config.yaml
n_layer: 8
d_model: 128
n_head: 4
n_kv_head: 4
head_dim: 32
d_mlp: 512
vocab_size: 8192
activation: "squared_relu"
norm: "rmsnorm"
norm_place: "pre"
norm_eps: 1e-06
positions: "rope"
rope_base: 923.0
rope_fraction: 0.5
qk_norm: true
attn_scale: 0.4
bias: "none"
tie_embeddings: "early"
parallel_block: false
extras: ["some layers without attention", "local attention windows", "gated attention"]
init: "orth"
init_std_qkv: 0.0388
init_std_o: 0.0
init_std_up: 0.0388
init_std_down: 0.0
optimizer: "muon"
lr: 0.01
beta1: 0.95
weight_decay: 0.0
lr_head: 0.005
warmup_steps: 41
schedule: "wsd"
decay_fraction: 0.751
decay_shape: "linear"
final_lr_fraction: 0.05
batch_tokens: [8192, 16384]
seq_len: 512
doc_mask: true
train_tokens: 117600000
steps: 10172
dataset: "wikipedia_en"
Each number is 50 + 12 x the weight over its row's rms, rounded and kept within 0 to 99. Layers, rows and columns count from 0. The size before them is the row's rms in percent of the matrix's.

# down: layer 5 MLP down (transposed), 512x128, rms 0.0729, rows 233-279, columns 32-63
# up: layer 5 MLP up, 512x128, rms 0.293, rows 234-279, columns 32-63
down233 111:51 25 61 36 64 58 35 39 59 65 57 63 37 64 46 58 61 65 43 78 69 40 61 52 45 34 47 31 21 59 47 26
up234 105:47 63 58 46 56 40 45 38 44 59 45 50 67 61 49 65 65 40 61 59 37 79 37 48 66 70 55 40 59 47 50 51
down234 099:61 58 41 39 57 71 43 54 70 51 73 39 42 40 56 75 50 40 45 29 34 43 61 41 44 58 71 67 68 56 41 35
up235 090:50 43 31 38 58 55 70 51 54 40 72 36 51 68 52 67 51 54 67 57 53 54 65 35 45 47 75 66 49 54 47 78
down235 092:43 30 55 48 54 45 34 64 33 45 51 44 39 41 43 40 51 40 50 60 48 49 58 51 61 53 50 67 65 59 21 54
up236 096:52 61 51 49 47 56 39 64 46 54 49 33 55 35 54 45 40 70 53 56 36 21 60 58 44 39 46 55 40 44 65 62
down236 095:43 48 38 51 66 55 45 59 69 48 37 59 43 55 43 29 58 51 23 41 50 34 31 40 41 52 45 45 36 30 44 54
up237 093:57 78 68 43 60 53 20 51 50 57 71 47 40 53 34 61 52 60 38 66 47 80 48 45 68 31 54 51 57 41 37 43
down237 096:52 47 47 37 60 47 54 49 55 53 43 73 64 59 63 57 59 56 33 65 55 50 60 61 55 54 35 45 57 18 51 63
up238 102:65 71 55 71 44 67 60 39 51 54 34 34 46 67 36 63 65 39 56 54 28 36 51 53 59 29 34 48 75 57 49 49
down238 087:41 53 48 56 61 52 27 49 53 29 37 49 45 54 55 62 55 51 49 53 39 38 49 58 36 49 57 49 49 50 50 42
up239 106:61 47 53 59 63 58 40 39 47 49 76 41 48 68 47 30 47 52 61 51 45 41 63 45 42 56 45 52 58 44 43 70
down239 107:59 26 46 71 52 30 42 62 54 60 40 51 47 44 64 64 44 65 57 55 46 51 46 36 56 52 57 60 23 67 64 54
up240 111:55 48 60 46 50 62 51 35 53 38 59 40 53 38 49 58 55 31 50 60 51 66 39 43 72 63 64 21 42 48 51 69
down240 115:41 40 35 69 39 56 62 70 58 47 66 64 70 58 64 56 55 47 61 44 59 54 62 59 39 56 71 54 65 57 61 67
up241 112:21 42 35 75 36 59 56 50 49 69 39 31 57 60 52 41 58 43 54 69 42 52 64 43 40 61 48 34 50 70 52 33
down241 109:48 51 42 62 32 52 44 28 35 47 57 40 54 53 68 32 32 37 46 72 63 62 48 42 51 52 65 56 55 54 48 51
up242 106:51 59 40 35 42 37 40 56 46 60 51 41 44 61 46 76 68 39 69 51 47 51 26 28 48 45 70 55 52 36 55 34
down242 103:74 30 47 51 61 39 49 50 61 66 41 44 50 61 41 57 64 33 49 53 49 46 38 58 35 44 41 42 58 36 47 67
up243 100:54 44 61 39 37 55 46 36 51 49 67 52 48 45 74 56 59 29 47 46 68 34 58 36 52 42 37 30 61 47 66 63
down243 097:38 47 37 79 71 41 57 40 64 64 46 32 41 47 37 64 47 75 64 64 54 58 63 50 39 39 42 49 52 45 57 46
up244 101:46 43 55 61 57 37 26 49 21 53 42 46 38 57 36 54 46 50 53 42 62 48 34 56 46 49 22 56 48 71 45 40
down244 109:54 32 49 69 68 51 41 62 56 51 59 60 71 53 43 52 51 58 45 50 59 46 45 21 55 44 67 42 54 68 45 49
up245 111:40 47 54 51 56 63 44 60 61 48 55 35 53 48 24 59 68 45 59 54 39 50 42 42 53 38 45 45 62 32 34 68
down245 120:50 51 40 55 47 51 47 43 53 56 32 60 50 41 49 34 54 36 52 48 52 67 58 41 43 39 59 41 50 53 43 37
up246 098:80 41 38 62 62 59 37 45 47 58 52 42 35 56 57 41 32 32 69 44 35 60 37 62 39 42 45 69 64 44 67 44
down246 102:66 52 58 71 45 55 55 57 54 69 54 29 56 41 73 33 40 42 47 44 64 56 45 51 58 57 46 53 63 51 45 75
up247 102:29 37 60 47 56 52 43 46 49 68 49 31 34 55 42 27 80 71 58 29 73 55 62 58 56 65 39 44 48 43 76 60
down247 108:53 47 40 45 24 54 60 42 41 53 37 43 21 35 45 38 59 48 37 62 56 38 42 52 50 31 53 50 61 56 64 41
up248 106:59 28 29 53 45 54 42 62 69 69 54 58 40 67 57 46 45 50 51 77 24 67 58 36 66 61 45 48 55 56 73 41
down248 105:46 61 35 77 43 66 40 55 20 41 57 52 36 54 53 51 38 52 46 42 56 73 62 57 57 70 60 36 66 50 54 50
up249 093:26 53 48 46 65 71 60 68 59 49 68 69 42 44 48 38 57 64 63 45 34 40 52 45 52 57 45 67 42 58 48 51
down249 101:39 47 49 50 52 48 41 46 88 58 52 45 33 48 26 37 44 48 27 42 41 65 61 59 56 63 53 36 27 41 49 54
up250 102:54 41 57 57 51 67 63 28 46 45 50 50 41 41 39 53 69 74 52 39 55 57 51 57 48 52 55 34 66 57 69 83
down250 104:44 47 65 27 29 57 53 33 58 40 42 67 43 68 45 52 65 36 51 39 44 53 44 70 43 42 50 52 36 52 55 36
up251 101:60 40 51 65 42 47 26 49 37 69 54 36 60 51 43 43 57 45 31 53 68 59 45 51 37 52 39 69 51 29 63 52
down251 102:65 60 40 68 46 27 49 58 47 56 68 53 53 42 61 38 36 58 36 28 60 56 55 42 35 59 51 40 49 47 33 44
up252 097:39 50 69 46 43 38 50 59 47 50 44 44 51 49 49 40 48 48 50 38 62 49 54 40 76 64 25 41 49 78 73 26
down252 096:56 75 70 51 44 53 51 48 35 57 48 63 41 35 39 31 44 42 44 44 52 29 45 68 54 44 41 33 45 54 56 36
up253 114:65 43 55 65 30 55 39 59 49 60 62 51 25 50 48 51 69 28 50 43 51 56 30 50 51 50 60 45 64 32 67 35
down253 124:40 30 38 60 63 40 41 55 46 47 83 41 57 37 47 48 47 56 65 51 44 67 55 55 49 39 54 40 52 56 69 35
up254 094:43 54 75 53 75 40 74 45 66 37 63 66 40 44 42 60 40 46 52 52 58 52 58 61 44 54 61 31 52 18 63 48
down254 114:42 51 54 46 51 60 49 40 33 57 37 78 64 41 42 55 39 54 46 67 48 51 53 49 52 42 37 57 39 49 49 30
up255 108:58 59 63 42 64 45 42 45 60 54 51 52 47 64 49 55 59 36 70 51 50 53 62 36 40 26 50 56 62 28 61 39
down255 105:68 52 68 60 57 62 44 62 60 52 56 44 43 52 52 52 63 52 50 48 41 58 51 30 54 34 40 56 53 54 60 23
up256 108:54 57 40 44 47 61 57 79 49 43 44 38 35 72 60 63 51 74 51 51 51 43 40 52 55 50 62 48 71 38 47 51
down256 103:66 49 50 39 50 47 28 76 56 38 33 59 55 51 34 40 49 45 51 62 51 45 43 44 58 34 51 48 42 55 40 68
up257 091:55 47 57 29 54 53 49 55 60 51 65 26 56 50 40 92 84 52 71 68 52 46 60 48 53 56 30 20 66 35 45 47
down257 104:52 69 51 43 43 41 54 29 49 56 41 53 40 40 20 41 46 76 35 52 78 55 60 25 54 46 55 56 33 55 64 40
up258 078:54 35 59 50 43 66 50 44 71 47 49 24 42 58 49 32 31 37 53 56 56 54 34 63 55 48 65 62 32 59 54 53
down258 088:32 60 48 55 42 63 66 52 65 38 60 54 58 41 34 60 50 49 41 65 54 47 53 46 73 58 32 42 43 32 79 43
up259 086:49 57 45 59 41 55 41 78 44 45 59 26 37 43 52 69 53 62 52 54 54 52 64 55 59 44 41 47 62 58 34 61
down259 090:72 49 44 55 53 54 63 51 23 43 49 37 63 72 67 21 48 45 43 62 60 55 35 43 29 63 37 48 54 54 65 64
up260 078:49 43 48 51 71 65 61 61 45 38 55 54 42 39 46 39 62 42 56 51 36 71 59 66 33 72 41 44 57 39 46 62
down260 082:65 55 48 49 55 57 52 23 56 27 58 48 29 19 62 63 63 43 28 66 44 44 43 68 41 64 50 48 67 65 46 63
up261 112:71 61 59 55 54 65 63 57 65 64 45 73 37 61 41 50 43 52 57 45 30 39 68 42 38 56 70 04 58 40 40 60
down261 109:36 59 50 61 54 48 42 63 29 63 44 28 46 64 21 48 41 53 61 57 37 62 43 55 59 36 27 61 44 30 61 33
up262 106:51 63 37 39 58 55 55 57 38 50 38 27 61 46 45 61 46 39 61 56 58 48 40 64 46 47 46 46 53 38 53 45
down262 106:52 42 47 51 40 54 48 49 37 48 50 71 45 35 53 64 43 39 58 33 37 51 67 30 58 60 33 52 57 65 34 65
up263 097:50 54 60 61 55 75 36 31 51 47 49 55 29 40 51 58 50 52 39 80 48 57 50 26 59 43 46 28 49 28 54 47
down263 094:59 38 50 26 32 54 51 48 57 49 57 36 24 55 49 54 52 69 59 44 39 59 51 48 61 64 49 17 38 27 47 52
up264 110:64 33 54 52 30 85 51 64 41 60 56 41 51 34 54 59 66 56 68 55 55 49 44 74 52 58 45 58 35 51 47 47
down264 105:38 48 49 68 43 69 64 42 37 40 71 44 45 41 60 73 51 85 62 51 52 59 45 61 46 45 42 44 66 62 66 42
up265 102:39 35 46 54 54 45 55 57 59 20 50 54 37 32 54 45 65 61 65 34 66 55 63 49 29 58 27 50 69 67 52 59
down265 101:48 42 42 41 56 32 52 63 53 35 71 66 71 58 55 37 79 53 46 37 59 64 59 47 47 49 40 75 46 56 60 24
up266 100:67 26 49 54 52 46 64 65 58 48 67 30 44 62 55 70 51 61 49 64 47 24 58 61 58 47 50 59 64 25 45 79
down266 093:57 68 75 35 54 60 56 34 33 40 32 56 57 38 56 42 37 46 42 36 50 39 32 71 62 60 66 60 81 38 34 42
up267 101:52 51 68 50 45 47 34 42 56 34 59 50 57 52 40 59 79 32 56 58 45 36 66 58 58 48 71 52 37 62 55 47
down267 098:42 60 48 59 56 78 53 51 61 38 49 42 43 34 41 56 61 64 40 37 36 66 50 77 47 63 39 41 57 42 53 47
up268 093:61 42 57 56 44 61 46 53 43 53 55 49 44 47 60 40 50 33 50 44 23 49 42 65 58 39 34 48 43 53 75 63
down268 099:50 66 28 42 56 51 52 49 35 41 67 63 46 58 41 39 33 55 60 51 33 62 59 38 35 72 33 51 61 35 44 73
up269 077:81 49 69 42 34 67 32 61 52 66 51 36 38 50 28 64 45 61 43 40 43 21 34 43 48 32 41 70 49 48 50 38
down269 084:52 40 44 45 54 36 55 45 43 47 59 61 34 23 41 34 49 52 40 27 63 47 38 67 40 36 66 34 73 45 43 48
up270 105:57 51 52 49 57 66 52 75 75 55 57 65 50 58 60 47 60 40 22 46 41 36 48 39 61 36 73 42 54 67 74 37
down270 117:66 54 39 48 45 35 42 46 66 42 29 35 63 61 55 59 51 71 63 36 42 35 54 47 28 50 45 59 42 62 55 36
up271 093:67 44 52 32 59 55 60 38 47 47 43 65 45 58 54 51 58 33 73 59 48 54 37 57 63 53 43 24 50 41 49 52
down271 092:62 44 64 45 60 48 39 40 24 52 52 48 50 57 43 67 51 61 84 35 54 54 55 32 56 55 65 38 38 46 40 37
up272 103:69 41 79 22 27 47 32 55 47 57 38 56 52 51 35 38 42 55 55 54 47 62 47 48 59 53 58 48 40 62 49 26
down272 099:62 57 50 58 41 53 37 47 75 62 66 20 39 45 26 37 47 70 40 53 50 53 24 34 29 44 53 48 46 30 44 59
up273 129:48 64 38 59 46 51 44 48 41 37 69 30 37 43 23 41 60 20 59 58 47 47 52 80 61 46 72 36 41 27 54 62
down273 114:66 56 57 48 52 46 29 37 43 42 48 49 64 51 50 35 52 50 35 54 56 50 68 48 55 50 51 59 50 46 31 61
up274 131:50 52 43 58 28 45 63 40 51 43 52 33 29 82 55 81 54 33 54 60 64 56 44 32 58 42 58 18 65 44 56 64
down274 108:38 30 37 62 22 68 70 35 66 31 60 68 50 65 52 46 60 26 22 43 50 37 41 50 56 48 29 47 42 68 58 59
up275 081:57 46 60 66 71 50 67 53 57 59 17 59 64 29 53 50 41 59 53 45 44 45 62 44 75 60 33 55 62 46 60 58
down275 078:48 26 40 50 46 55 51 52 58 56 40 35 47 58 47 26 51 46 68 44 57 44 69 43 49 57 53 46 32 46 37 61
up276 101:49 40 63 58 61 49 35 73 24 66 52 36 64 51 39 50 50 38 58 65 44 41 40 61 49 79 56 33 43 36 59 78
down276 098:49 39 61 43 49 53 44 56 34 43 56 50 61 29 52 51 57 76 35 56 58 56 53 54 49 65 64 37 36 59 42 52
up277 079:32 52 38 51 42 34 51 47 48 28 17 49 30 35 58 48 52 51 64 63 47 41 68 46 72 77 51 60 47 67 55 43
down277 090:54 58 38 34 65 53 77 32 41 58 79 37 38 71 61 58 39 58 37 58 37 60 32 63 52 59 46 47 52 43 27 57
up278 095:50 71 38 28 20 45 57 54 46 56 75 67 43 36 57 43 38 43 50 60 39 38 56 42 73 67 30 53 43 50 41 38
down278 098:71 45 43 66 37 57 28 34 58 79 49 36 57 56 50 42 48 50 37 60 40 46 44 50 64 51 49 44 53 37 49 41
up279 097:34 41 62 47 56 51 35 40 39 43 47 51 47 65 36 45 55 51 44 43 45 52 33 44 60 56 60 31 51 63 56 49
down279 099:53 57 60 57 41 44 69 42 43 48 37 30 37 27 58 21 42 60 35 41 52 62 30 56 43 29 38 52 41 57 35 49